Part of a small language model's weights.
Training: a variant of Muon for these matrices, 103M tokens, 6312 steps.
Each number is 128 + 32 x the weight over its row's rms, rounded and kept within 0 to 255. Layers, rows and columns count from 0. Numbers have three digits each. The size before them is the row's rms in percent of the matrix's.

# layer 6 attention output (transposed), 256x160, rms 0.0681, rows 249-255, columns 0-79
091:100074082163085101150171158185110117109121084130069149103141166160174117169161048181141152160135103159116144120198130105130103152093139162125033098079132160179123140101142091136085086091110138179140070169159127141054144188093105130122074185
101:070157140114159079093084170059136144114049124116126104117103058115153072097150111111140132056130130137083094091143070096184120162098145114106123156136143126158204096144115119131112088149180151085119141095135107108165197107123185087114111128
097:160101120062108109134105132160150074156094124113096145113101145139135174128102174143153127096135177135094112119132062063083161053143080191084154146078157123106166130097093127150165174106131148171132165126066138112112119102127109116137144116
105:169080181140041161166141053131159094095104150128129101124110111174086119178143148153184083089065127084167111184177146096119131116136155110202200115101076105135102143129118091076089125114195133074125093121100136137136071094175120157134138109
094:139091116142173123116120144169087102088145099052104097159102183153169104116160052129088170062111176090091127114146123160090127105093166177111096098161086173173082202104112158155082166100208082092122096177051136102137107130162182104107126131
104:096217147140142118146111139115141124069164141096169152172115158119147185089164120228101090181147088193112136157133124171153197154141167114123139099154190178087176141132167079113104140100132149145188113086167158161129131168134171137163096190
110:079091127101147127145137155190172130089096098151107097132122144123142127165060142130094111133178133057088080141140169064071172164175161108126094116078097174158195107114101116124136154122076116155148106142128148103109117135133127109092129085
# layer 6 attention value, 256x160, rms 0.073, rows 250-255, columns 0-79
101:098076087149091108113120137168097104114149095071091097097150185137130084174150120120094097117149123186124150100159131108127069111129172112159122119094124119116119157169177070125108143114127151149106149078114079094161201121180126172137113117
098:100138146115130086085074110172133095122121090084179108100155191062164083068135074107187157123135142053118097147110165092147104156098108131101067119116149141127153200123143057165140169154137127181158103101151124101188145180117160100119172099
107:114120150141096171073091135145032088164177123122121126202127138091142141065184117089163162143126100150127064153112091142083114127191111119106135093160079053139114161150101147121124161127154095136129130147159185134123143172096115107070151182
097:117145102118151098111154085143117113173154146155129159088142136173103098124120185153120136115086092133143084104152160144123115170197059121113103077186078098168139127099142151148118141135155159139103135165148073132126175088118061132108149132
105:133136130142114109141198172137089105103105130102115166161072156156115108152099150157080142137150117109131170160101112139102120115096101124139097183132128161128127151182109132151068132085118164098100162093155151176063086134166129113158133178
104:185180086147120104167132089143134198097112132119160092127144123157135142109147186124139099137176101108124101112140098111180094055164128094158140066154106123101106090139138154122083106155104203148153175054163114124150120141111074135097119127
# layer 6 MLP gate, 384x160, rms 0.0951, rows 0-53, columns 0-79
101:184087149127123161134122106053096164105112135102131167148106086162118073159192159059142109106124160058098150135123130157122141085103093104105157125088117139128118114112079161103194153079152152144061163142067113138095163141037160097166123187
106:136116152147139071106178136140116157146149097122069151152130162136135140093106167117108109210188127084123123128091088102099089066102133124166154142175185132156146128127080156179126038111105136161128150136099110109042133119117159114157149105
097:058124100171158107120132135107107143154160162065131107079125091119113132064138122101081125162128062135159139124135081087126063130136118070124130112167146109150097144100136140131107124129103152165078141075116098040154104113116100096202172083
099:168135104158148088122134163142058129139159135101152107123149079087115108031156080128109154153195119146149129127047143096144097117112097121140114138137133076112188108111174200116116115171159141148103120172134123112135081097091145060138133112
109:149127087105131177112073120090128109168166109180116121156105203153094173134192160112079104195117120071180133159099109162071070161079104119173131099129106178185131164127100150108154155124109143178102095163048104134103137176116134135146144163
104:169104124084130075107130131116085147151141095150107074131158136162163113123154107152120173116151149134088130147159152052129146129086118053142177099092123158112117165101133142158150040130147132060138102190112083114154048191158172156120090134
096:166112151091097166123120113131094161172176106113132093110116102092100131141178088154131132149094163163162116086101149081134080129142158143140148155103164115177093140103154144091189110104132219179138145148133133121120181103073118138137084203
095:110109083115085142154125141154052124164128100167164182168166120075128146154104174123133140111100149186095161090086110115115127100133081144148092149138136144208157169152096129181155150109146096160116153096158093148107134127162108130152105196
092:097137150089144200098130138141118126182121103150168114094171123117173132150136059147142148138163106156077115144111138109105154159097173215135135111179112159154099147104167188170165096106126121180120142130142171106122158124128103086153099143
092:124115102145137148159141142134129104112114152122119100099123118092080132150109169165094081135119086113103162110097171132157130025150130098136114163124110114172104157123087148098159109118097093136104109110113072115118061127170140141099125042
105:050114172183177175095098150108122156050172163064121101180171129195115084122145102135109155178117129110130182124157082123109132097118130154081141141102203140141097131151127149152196121104166163082123088091081143163106078095144096088165145102
091:144153144162188023159136151133142081111110094080084110128140135139119145111080165152165121122155146165119111118175093166118109161109073123113152094125082128107157136171152183081175117154099098097107144092148132166138155103096146097158064154
101:162069109167108128102097098106096106123115169159155126108138147133122123101157127136051093118107137112128117148152120160099124118100065146168094136153166143141064165111085149125142064132118115140134114146101111148188137148112127127143175114
096:173105149139156087161120173122152103108152179099147130143142097057146149118141097147130149142103117109199122133154136080136102128135131142142131108163152119123115158096151111193058152123104105169177155170199151121155126117127074126120191150
100:102177104152148111096150125121142130203103130111162117160193109215147046097168158120176136146178150111184168108147183102146083144180102102117115117088151153137117070122138189162147152137104121171098143136168120143172098132139113145154130116
101:097136079098139106105112126107063087154172087075155096140165145153153114114155173118092140102115120193164155124080104132073141156149110088158097094107116123166160123157141192141132150151156150125114150136095150161073137106123165125064114124
096:098097114124163119128127096119178214126162092081135198081137129113152094115198084137068114154157095133150193129117109161133097130140104128193185148179095133106115138072191150146142085092143176138100177155156170140088070153103158107083182160
113:137150138104139140122106175144142133162131080081117166104163114114116168146131103184121185126115039076090138066103175108161113089096172132090140128072138088176134154122178082163117096140151102104127081099133076127117116085133186167133140107
109:114142127140137094143107175137099087152068133103155094134158155158095131099138142102177093145069128107146120157140118130127107127146103091143081163129148067097170078149130139164149130140179119125155124173144156179095123153116149140110124152
102:083124099080119123091105141127136121221092115140123190184172097096124154092189102138098143087101113190104102127133091169090138117165116078138086122158113087183091147153113080174191204114073107121117137185140137092130125181090097121152096149
092:104154125101166113126104121167153081182093098163111159126142084087176100137085106134142132166124114168103214173112171168151101130182124135147192089172092111105155142165150144125112129104165089060116108121080131080096104124145154114124132150
100:140165133151168108115165168153187117105110082134097138123104094123146189126080073097122144079134139112126116139174173092138075085112118110121196146129121191134161150093063139124106145158163114126108073119094091121149071119093233150166171136
100:124140109159151126148099131148167196145187133142155132114172057080146159114150130142132140039150122127151124122117143091122127118120065122145093141100132068171096139106070146121094109161135085083132133115154130075113133137101067190100137136
111:071182069099122147082150111144087117139099069084133055074179134107101110109079103098073086088156136138127126119126098143122128061129097135125161138156111121144102093253159098149166132142153131124162128118146184103122153100152136139111134162
098:172125138094087152125165080164103109235159156131139124126118150127201085118121146163097070141136123179123139153143139073097118108147174176144089154087226148189147141196082108114104103116111133083133128116185105137117136112167107108149060178
111:150115146110095122108134158157146092146140097079196206159138138139147114091158160128103141163154090136135155119089107045177146150092095132052110119063119092131147124139088155099174090123210085102114088175090133140112163107094141149113102106
091:097124139137192154188103130115096065119113157111173132141138119184142128163086110110079131124049129079113171132198167078141175185154105131099100171087115099103131151149065101127113127100077060113128137132167147139076111157170122146143109159
098:136121137192172192161044141118132126117153139138134148153025141124177160117160113139107141106061109137086065161156080101064090133143133077079132115104153188100086102144171097146119130097097131143157100140142170133120101190112179151146161170
112:110102144121214068139139104122245109128142107081110110095076164111147159168148169201067101109128115163152154156141168067126119167161085136122112120156158133145117141124110136106140147122167081085113151149160196144107166151091112165106152170
102:101173114105176156102086061117097131139108154105163140095113150115105114110124130141139119089165050164075136132095145163146128150176123118075161153147138204161089154129138123131124134123176075151119157118111114184109134171098138105137121077
095:154180135119108148112084147134124159119107136105198108160142139101091148123140096159078111147153043152148111082156110142130103071145119193088119051140128126079132132098103093095109155058079163084097116140107166095189128177118169113133154102
099:103167165135128121148116075119107070196141145130158097140187106124124133102123099132088095154130122104167152111116159114147086099166122136067109063076167154094190147123086145168073084100123148123124125096139110195108136090057076167139157168
098:035177147084157134178113128139143064149178132113129143132098107136120138153121145112146129140068120181141120124154170106147132137198094194152131128108106171175096055164102135153140138071090161134107141118099100166125165100104222181108138162
104:117184110164062136160124107122064172135117112132088134170141130120155148087096148159148127147116073171130176121116117128131178162132243060189132112146123108142119134069136134100110087169184118110150160103095142173100138108139115180131098121
091:143129131089123103124222172103142098183069179097153189115140175168081094089127103195163082110084171090134176111156079175104108162109166129129108137157115113162111099106178119137199152122193091097136141169137154158185178122142141179126154085
091:094135167100114088142075132143091093142157175128120186119159199106109109128075071128135121144119128131162120137177048115157097123147168129124122142126130194139094163148148150174125153130127075111147189101199120134111104150142091124140129144
103:143097099132131123114153064158156134141053097167091207145106105107120132097121084156135155077112091155127104178205088139102101078120135153145114131134143216142113148154101144136145077115153127108141114143141139135154131168165131109102098076
097:150092155166158125166148093112133117135136139096130190137085142135180194159126103071126134135134075078104151156130136143239128138091105096102190116077123154127155152080130157165159126093086141153119178172149100103113132200141141076126108119
103:088069075093095090119122140086099036144092151151145095119129115132178175142161140128154113135139105108191119087109118109165077116154139133094106162188139141097096074200142138103166130076146073172146112185169092128157099160116136136168138153
102:167133119099132111097129113144184069132123225109178162141192162080186117129121157160148081112105108154098140015184178188148148120151095119105128151088121114105121126131104138114123116130133114117068087136087084140115124128098115136075177138
103:122100125147107217074123109111146106120199119158077142106074097146156119147204152134089132112142139129136135139116102131120166083168103103150122098128146165099148096162163084123139144140139141170126124115038126105160120127022111095126100136
099:160177092120175134113093149074119152065084133151098132137129103131053183150111119066117168139184088118149194119106097065115093135123146193119151121148113125163148136052149093110153097093105140116124109173070157105114120110095124091110127115
101:133175155133157088108154097121159132177086166112128135088181152119123095116157094101117179086170119104080117134169132122145145073138105100135050150099106157211175120082096125159127152102140125152112084129103154173107098168171154049200079093
098:164099148172175114100113097107163154098141126103162137110171127100170127121129163073161090151134109149171125123103166131191135175126092087174134105126094122174096095161157162110119115174130114159164104112117124077152170141080081156068148174
097:136117140142163144127153113098157131123166023115084162101127151126164116130149086102152091144169105097146082150116175169110087141155152149094090174155158095148091123115115037106148132125160069109132171136137118198160092131146098145195130077
099:069119138117165100101120191159065103122113045174142127110132153098119123149156107120102063112130058148142147145173098099061109158153057186185109095146135158131119142152125132155155110082109125117136100065150135122170165107090154141091041149
108:139161100076152144040120102078110099136183152103114097127124156117077092114164158167119121142077139085140105089123120094133087140155167150140125145137099115186191131107132114167123143125132178128079125103134126086090191139120168129142092169
090:138123100141193144122170075181123090145157102135158144131089085126051135107136124128082091138089177097123133134097112087170141114105127165121108063125074147106167093123149080133146140193174104200075119159091097138146118100179160125107084173
094:095128079095136154083160150162122134151200125107173178094137155114120090153119146038105122146164117177163147184130142138159156165139180110179134057184145168139108108115071166087106109090121121126112168124147130094199154142135136115113146136
099:102116131118107059136104156066073112120113167147099054107163123200147143140136153172105125137121159135107171168152146143150111159079119142071162183065159150129160134159125142190144099147161075120142129123079109135150100142080121156196143062
108:092079116120163075143069111084166118140141126177130107136150117139120137095163084121083105127077115170146091103093106048145081130194104113088129116138081079096081125170154080080162126085095153144152160138153124136106132161135133076145101152
108:085100084123142101133081154073141117145116126117064097094180157124209125158140061134088134148083057121139146147129127110133139125184124104148171118163135137171089127146164122153062147099142094124139070161100126120141153150067104177182128073
106:091121094131103131165142137109110050120150101130149196108195130143133092119144125136141115118082127140139149150178137132146123151123101175086128071143156097159089118129161087098165148205154116061140169155195127176103120119139130098181105148
100:172111110132146172104122194148136093159160142113186115111093169173112146098165157140137099184152121167133159140119135091180149139138155140110108165124145117122145159131120124157176152108122123143138133142169162092139179100117136169051175122
# layer 6 MLP up, 384x160, rms 0.0896, rows 0-52, columns 0-79
100:144113113092096082114027123147166151167145123110084130113159146132156159135109130138192176116172086144151126183112118074092129152149118065157119148150189157111172137136107153215128091116146124088071119136134136150147137112145139122160100062
101:180113185171134100066136094128193114128122119144125114110115048082138139090127086116130134166117150091171169115183126120146092064113095125149169151092148105065159099136146089107192090116104098110067080115124128133159090055092116147117089163
114:174164138115109122120118077094110131154129151136073123078113092133103118089161135163133099169105147095188117107178119139129072128154100158151087144055083075122159096168077167094074069076123172098076092177141172138151166137130164150118145128
103:100095111149135141111169096112182095122149117170130113150111090136088083163131130060150156153192078116120123077098066150211181124136094120141148125112124180106111104134116049135148086166127161144123132169125132096103161126117055126060094130
100:179081107151109174159126058105086156133126136096182053157109146089064086154128111092147123135137146148123098079138102108088077102078153148097116197128129097129159120150147057151062106091171111136142142101152190097066117094108166104130092131
106:118153154136077122136159174084124107067098198139145142107086095089167136151140099148152124100090137182096165125142116139116113096105148088072131117122161215078160077084116153106140113139106139144148080164137161066143110168099167119106086142
099:097138083159164111108100133087068150130071182122144096158112150101036072108168098090151115110128147104105110121131163146190069153148106113138111106131157071174109103140132129146142073139132126138088150111123125134116099087115086098115089092
097:124144142110098138102119114158153126100119189135128171089196124102070191087116127101175110121141117141158135114053183140084158111129103113086101126154152012088174100111173104145125080086114117089109145137131146161153127113070106144183106167
105:154144092131111205130118135136165167184117111096102126164109109173152131112127075190085071091126125159113116143089146116119141155120159132156105091180183131121131089100131128149149103107121133131106119098121141104087175135118157116168091104
094:110144138108202099164110095132122104123118137154142088152179130100146176064105128105079177116176128135125170138141139143116153113123165121128127110118123139155183095107076088132113104120100143151094146175125110224070123192116071144100095152
091:044100126127128162126100120133081099105164160116112110092118126207112069088123144107068077137100110177099139137180116166120153187140172161130125161103163151187088122132130108101138151135114163116144143142117125105117116153112098121144207124
098:135172137076163170080078129146098148134195131046144160133117102099138145111128114086129037140098144114173136146149131085111195099120135099120112125147145132129161105075109106122113194058124176152120122143151127110167125161123078191102110127
098:120145095119131120130130068131111166166148153152083112121090125092141126119149145099161161131199131145122093119142120115097158134066223113104060090181089136150096119143127094145132173061148116102137093148171163113110059128164067147091113099
106:100137164144116102099073118093184169140140108175098187093090170084096118174147120123165116089119188136154123099076078154190170120154161138130117081120069101159099160126107169124147065124120154117126104126130142143070120115086108133152096128
094:135071118120109119095116118103150134129112140140122123123102150059169127166131058123102165124150087104090184098071134163127098118115112144174019146106101139127125133132077126091126091116119137106161136121114153162079068158091143133163111100
098:149096103141166126107135102082081090116112125202122112112059178132127144100144181110079145133119150167135123133136113126089196151052104093118150107130074109074141115116088183102126143148104101171098137106130121153066104139121108121107141152
100:088131126104148149119122166158104173141079139091169139112105116086120120087148133055121002164147089185106166119151093164109110108176081097174105098157115098052110157118159189172102134093119172138114118173144168156161124117062103158147185091
104:074131068122120063088164140147074176095142095170137029129145102135134142085126144097164128119122095209161158175183082106130134109097138127139165151123151083154116109198152128154121156154124127128139104093090153112087112182128168136090114114
102:163172133122162164093127139109092140128117105142166137122140089179156117136118095166145162117117173106138097178162153146148147178120159116160174144112134186153126078192099183105124156130069142192120111082098130123120142078120154098111078141
103:112112178119138166150120071102155172141118160135136136130145131121131114018126173104119180156145166160186168137157131158122094209140114124153104119213114105136087158120110147107098151190069102104096096172120093140131065118169139106071143157
098:175140110111131075152142111158157139064125121153038084176111144145176142171108074099088113159096063149113105142140136123090188186150121161126111128200061145098114154143167146077133130135147099094121157155154108156096106123109099109143106152
106:121171130159066205076138138131144148170119118110120144167162140136137144067103076183182153113139191132089139068151073118149138184109179156176124134094152139105081132153172111104157116138103078109194058151079109104119142131107171164118090113
099:178146110079125103110101113139081156113143103130206099161100125139108093143109152086089161106085147132049111108171176133118170126107078128125160134166099119176133140116130154180101133117104045157117145106121158143147186080179144110146070103
105:132187191143137101133086076165138198090097077172164189155147088101104141120127162165117155150138097148143186079148112084136064147146154102096150153140102157166141153125078153096098178154117119140161124103181117164154155109129128131111129162
099:106142082128106129100161163093139055120156172122168132108053153112079076092140123130230179141107106141143142178100145149106138156172124091156075194164106139138117176119108117113168111158147146116113177121129161131160161104102127107138065173
111:162116156176129095158205047172094143158097107152084069141150108158115173086048082147137138068123086112147167159219134160121149061141144099127113130183132113173207110131160115158099195120143130105117151146080158127083119129152132146132161156
096:081068109098085169179145133101160210159067107126131124117106135104177093110141155132139158149095208142092121087109126085138165130116067105130136149114156141141114145184154149142128074096150093058132052090121099129130161131077126156117161125
098:110119141134056154109148135086160117128094103119121139113161111131117065209158121125111191151081085066154140152140150130092190161144150070106099107136169133148083068119147169187179113188112155119121132129154141085124093130188164174114149091
107:130104074159100200128193113056092128104167075165123199101143179142110108089060140112099102142182165126167127178109131143229156118061128099095099114138165115157123118109076135102164119122103114115124118129108125154119083041119093141140140125
099:155179154106122157146073140119156144166111154194119167114127132124174072107107063052080146113179123170155113154113116172167171115146105168139177157176110135139114149098158110078151144128092104131192093109142157126187106093077087110093071134
095:141126101105098114131129128086153068132158104124119115085109157037132148146177161132074190161161135134130101126168172147111131115103118106105164133103096066094130092089134107145100169148109125186149123094152156122101042122132097112117083158
108:141106102080132097150114181127135145116094112101125167147073170130130063138162111069153148096167174131161110120130140090154163142142080120133148154107143073148080105115176188145099111110109173106136151117115134099109166151100164078117155180
104:148127141145147093084118127076184144118127104122131134103090100121156103107132160210144134085121174113051163103193157158083172114114129081119074090108151082120097099117159088100103198104167179078111067153144145126100148190130087144120128090
102:103082119133170110099161108113134125130119126167104128107125090097079099150115057146171152119170121062125146144090167104092062137141066128134073105071071128169093087127131087158171099142109133139162118141064155116113166147116153138078141143
092:159142181075127172144143113103119126192084111079116151137172168073110192055131121098155085069096117111140076119119140076116140101123122128191098127146076112132101128084108131121131101126146161133161124129107097145173103169123102099114145069
093:116093146173202169182200147133133171067174125140074115114087177138103118090160092081103092142141069141167114126144150164088116169072117172106138150221123150135139116132158155123129180132136078134086179125141143114097101179163163154132129064
108:134135144145158091135106146131128135082072117176158100139093111090149163102128133140201132185106103129175138133102150156137090185123100135131077091111108235180094137101090137175098116150084110123146149148132108181143128104139148163055073114
094:148160193063154169079161109157144149104177118146130150144131123072110122132093035132180143098117113170137094130098109145133168134172162136123140144126098141129174150128128034144086108120115171095138137140092142048090134106130145124134115186
104:171090137126159159115121104130162179086123081073131133116147156158145105136089136111106157120114148144084170111098136123142174074121172142076121143134176148135132177173135126096085136088159108137070176111112096133151119140163172116130090106
109:115134121131088103100101219152159144106066104135125119133120115150078128124111134093096127152100148109134185122095193102099161158120148113166138130161148131113053073104113080168113123180127156162183105124172139112141127110113135183097118105
103:168137203135131119091147129136154109132219196113120079123090157089122174176161194179177116114151138124098136170148090072132089153161101076213140136158155122115104110114094069095139092058180130167159091104140104118141099134128121110135140130
102:132129084157088136060100096179134071114212201128159110109158138088130081146119094117150129096096135104166084182115119100103115141120082107132159139097138144143128075125061096130131133093091146125127142123096139168185068158101127159162193154
104:139177178079094123122128131132114157180140109127158125144143134124128118114092081155149155125115161116108146143105151109161023195160125112084120116145141180183159098147124123144109144121181179144076088103153138102015057121103127096125094117
100:130143105157111158054131134098112175114160107175122157142140146089108151196123067062148088146128120121162113140106160144176132112109096134048117091087126141112126120078172074112185149115171148111137133084109128135089131121143155165188093225
098:063154092134084124157144094167141127166122140121108118163177184157189149130116142162089112161155139146109141133164167100043111151143137134116115091119142143110107060138123141080134108031134110116152091140177127159150100193088187115144096092
095:166128136153102082072151141168164117187040147137132122127084140171089113134086198131176103118124119117125128177134137078091192150180106126152124126170102109134154101148189135156122106105094102063148070137143088119088165142117098157119127063
105:096137126116132095050148108156146116093100147131141081136118114099157162142076149145167099186137158161127110192130113147183084180144136111150126105088173099145182119117142125103142159068112169064165062133094131096101191159141167107141094135
092:172077136112204177098161155103054166107091077096109080086132126137165146100154159128123130112140123116096117137099159123135142136185121156105133173128134094137112103149059185100154140106110074104075148139145130086142128157105138070122111140
095:161141169094069081131122152135175146166091118140148180106094130145168088123128174121155128142122120134186131094158090172114156151178160149067120138176113173130181119125111191123129102175174136149098118145101185173133189117177093113150132136
099:151173111178119174120100172160089134157089132174151126158088077161099108125152101162142140160111167110080147125083114123094103134098070124121126110150105109150125149098171097100069174160155156067118176188111057166138110136110156149105152150
114:127159155099120181076149124171059109080117152083144092149167037097138121113140106114071096095052121117146142104100155131071152200156127116181182155078154145117124155152094140150114129108103123135079144157117180159138104095096093145114109157
097:135120144200152146106163068127107113076096094059075125141116132107100170164181113134091115124068128142095107092086158126157082145081146119155120084096093101142136091106093132165151096095152138103113147120096159128101059160134121149149182145
098:129125112118071106141145141138100104172149132086112170084113112068173147102142123128096124107109169108107133150190136136128108101156124134094115109161155137115236098155071147129173124139131115113134185155084091114091194127048128181148066091
# layer 6 MLP down (transposed), 384x160, rms 0.0846, rows 0-52, columns 0-79
102:147154156128113088143090124127149064146141114162151126149050139150112156099125120138147155132097073161179100085086088152090147084120127140122161161166143141135205180065060169149115128130160153093100129191111108108147154060129109158112180116
100:101168096132145126126131083099110145138114116098140150181111101170088138170108135047156161087134137138078064133120142124125147112166145149094101126182191123133167185155102110148117079136146116136111172115118114112101157180143101143095107125
094:121117148136052121117152107094116096137118177127125075136156140121126122137189096134113172129021100084141044105087176111139139151097113151166087097107105162141087107128104209107080114099146167113065107174101175134097127121134147089089137154
103:123103166106111118141105109142196096132131163128089194092156107140161167131132135156160099097137150126159092159175149122115163130193144138100155116151078156125067165177128116111148118083049097185144101144177169148197128128104121155132125150
104:118132075095210151114131125097132137158118104101133151101123158152168141159137150135103157138137139134119133116134095143164105123127146066152173142123126189110154105150098131060049085133096101137092150146129148105099155067117167145121103101
108:127132119155143138113132131180152168144116122207107103034141147128084124157170066137105155157128163150113091133170158154060107207066169107102123105156142134143126131119193092117065130082111159094072109136125141125068139130110111169085179107
101:151094051152115155122158097161098099174057130152140088123112095090099108134190165144113111142135072062176116105143168212138140108129124112169106169170170112143122108086110144135175113177184114167119099080154151131140125118092131109110144147
097:123135129102130073100112168170142153101052107135089066121110079154153126085201063102136101156138101126106178186135074100127131146154120120119148138053156129128072132159132143136065072154137171108168197104148182075148097146151146137163123145
097:065138165094122193157129143170144094116104146060114098078170112123093157149168125178086098152135171154109076207108151150167109116123120126065123150143138092169152001135137137152217167107104119119148115140078096161153109115136135090121120146
098:175140123167112164103166144102101124112117121074151122155143101121144133220071118137107112157130171170177152090092099166082129131130111125156170161171163128149105106149127099151125120131153175117134128070148160070155081123080179156160183132
096:068093118226103147215151156162115160085144151088107133103142099142105106119155114180058132163068138167145125102104094109106137192099123101147165105134142143166123097136156120156116210108116136146128114150064137136095144130126121081127157121
095:138162134115121081190070167133148132108173079103106072131140117083153161116135081125103079155170160163149130111155061145173091147109104156156138131136174186111152135105119119107173152152070131144157144081090091115119112114102115110157087138
103:098127125128136153139086132097141101178165096174121131162186161122166101129147141151151157068141148121103100140119062184099178158156141212110092095130157163134094181094097139193124148082090156162138075182152116089114104167157147170157131086
104:124089130139058135127095153138098146127147118104071168171115086146132102082125117132195173116094190151163143135047154154117117149182082125097112103137190118067111117184106073049112118130165135089097141088144091190149114105098124111157116145
100:118128126150111110095181148153172123090129154146129118120091128177153156168139096090080126095115099067130168178140121143159089163099125115137099128119129087078123111105114110141118123159167135098094154113158151164143145143141115107107131112
097:126175085188110120095091127141091121113076118142150168103106209122128129128139143131146139146095135128196124158025147117123148107073150126176112121091118121071154121182124180119185142153155121127109137137147091092066123131146187120162108132
101:121172159120148086147144191171144144104092166159148104165177132135138119147111125134122123124162154124118082107114097178115136086111078069140141147095151147074063127137072080135117158142082115189117150107164096074136143147170119116035163093
111:086130103127111081068130085113085123113167155116146110112114100106092075099086117129091134177148105128054091097103125089090126113064107163098126128132131073102107153152198130124115062126148120186094070104136125117137136150195149121090120105
101:136097138097096128122098141132100094145076130122090084158153160122121119071140162152165124095118074087134103090151091106167142101147117160139135133158146146115099108085170111041148066107140149200133101169126118173098118086118155118087126117
109:084193110105118063138119096160121128095149182143117160089141068078105158123119107143150159116131099103123146125143102100143085096119131191087167130144111115156118123157111134135137114094078084142139135115103148122174077160187141145180129167
095:122125167084109114081080125197089099127161143129126149076113120110125134158130114122205137149128127133162112137123089155146135124224144142136132131174117093174140132107146158104120144142071121084122106185132075130154123122163139113177083148
101:143144138120128141107200109127128127135098071168132111090081112143074129130123164094129071103090088133156145188094074187073102121131122127179132145114112142135098154179129160140102138139160135099115116073189108198165141103169056122158109100
101:145112134153105125119115129200114095105157153109048070108116117101099140109161122119212162143151102125120110120132127116082090156119110119162169108117071121088173109082132121151118139071164171129080108118095118113082158093093100131110142170
103:147143147121136053160089104082133174145118128118106119163122128131084150101134144105114141106130181150108110140165173124119129185121098084043140125132130147161165108072104144119165141094123162133092171123167132132133133128157065091084141143
098:099142108152071078111199179110204092150143227131192115155089175099147139154125143135181122132146150200130102141160152087098140105160114096116111184163088177138109157180115143117177174180148156145141129119088127147121052086150120102178101100
109:108085142089128140128160070139147150118095136120118134129098110185150128135053157124133127097131149186119130134161161126094090112197131161136103131147129160100168110103144137159132176120131155144091093178134145161102182142138138092074099146
100:124114099166068161119074132123126157146108095133135131132146088117123128070186102157084120119122054219134165138137144114103084114118101153092112099081118162141102167122120114149144129135085146117102121093152233105135126140108121113180107138
100:101150167139112111130073102128180159155172151136078108137143068119135139107120071145141120062127147151108105164133117187121121163078141146130193178128111086134112112163188068153099107157193105155114119097142170089136195096106146171121142126
103:141083126035099079099058045101095158065108181158164153104120064150161177108114107099136130106118106101161132106174112090109150147106108151125145144092158139095113198163102112113098085105111102072160143124151192110142166144129168203117147125
103:121138162144127130127155189119176140105070154170129121122135087166114117123128095117072143090160130147117110111089081141160093148102135159163126173128140120171142110111150123095098134163147121087117123174187114157178153134125101129097144151
099:151109117176143133104154094160123138115129125166144152088115072143147095102092150075168146133122129106086119114149088164163116110120148094062139170072135109115171109125122120058216142129129092094127083130094083094129090111133108174140079129
107:136175116151090116119114150124180034079117154161108131124172123107120162130170160092146146125193148129165141060168132088131145106159143161093113135100164082128135063142130118129101149128082167155179152117139116104172141074161204170164152147
101:129140141098040131112132087153129169156122129173198137147150155145152132106151145142149121067120152125122150113153117131115080084080127159173132104160078153124152180086114124124110141128183072218105086099139121133160177080174116127128171129
103:125180151195066177125119110142057130106098144112104121168173108087159172085129117134161130119129108131182168109125147121149148153145203133185076155142162101108111158076101139095148076137193130138178142092115134163146120054110093158090063146
096:084132165155135147125175124114158166137078158139091115098109161168144073113113108131142162151101146143103172137194119090128108126175116116103086170175176086137117165130102196148115179166109159116121166143187141119123174119087160102125108126
097:160120141136151077161195122126127175191124134136177141145110183124098126159151140131124109142119097154222115088138158115127175117081125154122174145121097087109118089143088111142139097104145205070171108198124100106162097143177127175129140161
105:147122189141125156131096113042103182103167124111154181073126105134105139111113147118093123081110130179128116152178094125084138096147057179131111108130157160118157086148123120121140138113112141088097082162182139118179224139118133109147089137
098:121139128108149114122086134123090107135137154143099098107154111118066143126121162189128117123155189134096159174090098169071097114124131160106134126139159040063083152089073181135116180159145110072093076156122143140187120154150146106092123139
102:170145092182124191137176125137127101127120090121138132146135074081165082128144110164194128151074097114128123122110166083096091141164111100182066134166099167102138104172114136082094163168137108127090116113166094124064149074133153086097103137
108:139222156159138119126116163156151133175088110101130161127159167155107092118163162089129133168133158086154167099137151178147124090055142153126150117176203131077096072121148118177128136172120167117157128126159118128133125108138120071110146092
098:117108129082154119120163061121174108114131145099148155147061121128157127158094094121101105177194108158147092078126117116075182164133110099135180200188091137208126145106187129096102083086105118138113135144095159099165149150069131115111139188
097:132165163160103152154164045159126153097147153131110114138172124105106134056077150139146118147175104162110140178107150094162180129124101198156165083113176156100149140125109125133124139113076095087131138091125109116096116153130142191123086136
103:052171123111138086131139123085110133131144155102102153093124109200136147105137185096135114175054114115101186164130119092109162101107095088133133136129112110123175145165190134146143083104087128093131120122148134144111192166137163152192135142
101:150128115101074195119104142095171123107171117079130175159137114181131163183132139108103078167132106150071167147174148140149129126178155107153186055103186147126145162070120123142129103104139163129138118138073163108113143170104126145166132137
098:189114082131094125146129189126103128091137080121120181132182058128071113100121123051139166103151129144152157125130133117172113096133124061073097147137050096122169158197145080132159130107141139103144185091131110161107113133159137142103128100
101:142140103108123115052126164116112165105113158106101120145121074110111150112132124159134178168078126118122153157110145108056049142108157145097082081136130090079182186094126116137121175116089082012129113138157161157132095100086113146092091094
107:104209118130113177152182096129073161142111140107184082099075112140184130103141097136152165152036136118078146168067148145110121160111071079084169092080154128161134157147154129103098115127129169107123096127145119132113120122181137108151062150
094:122127093125111135103125139115090086185096159107144104154096144161149091100119153134134133089179130119125087107123080142139080108129130137111138106134076118112126153155093131145105160127178090161072113180199175198121185113129149097174122095
098:119145115073149073076088103158169099160085060144093176132150109101163109157124144178176104090091078077156104140103146161086113134103125128135153128106142153059108126110098170184145143201193097122130149163074195093057111086127146111152124076
098:096107145154141125082132148136105096159137141128132129065123079199147109120091107140127146124102181120117190107082170118132092125104068092135106184121105112129135133097103175149134118166110066076067129168199064114144119098155122122138130083
112:080124136148123174120141115110131137135119119151120120118129112063128093130197078125126148124057117058121058114058156090159155133195079144147211113067139137169172119132154117129109085129115134151103140158153126137075115077133089130127169114
108:033116152194145139173123147125115137110165147138138139124113092112131142078059182202122158145096160091168157123040115149120118184103095111157104086134105091131106099131153155061118170176169150160139158057143165115152092138163180111156191066
103:172134136083139158086126145141095122120183133135210146103195167147128116177127110139094107197129100178054124157105120164117132147109108138123126161122141134092118121118085143098138108088142148079159164142114109082109111168146095106136064136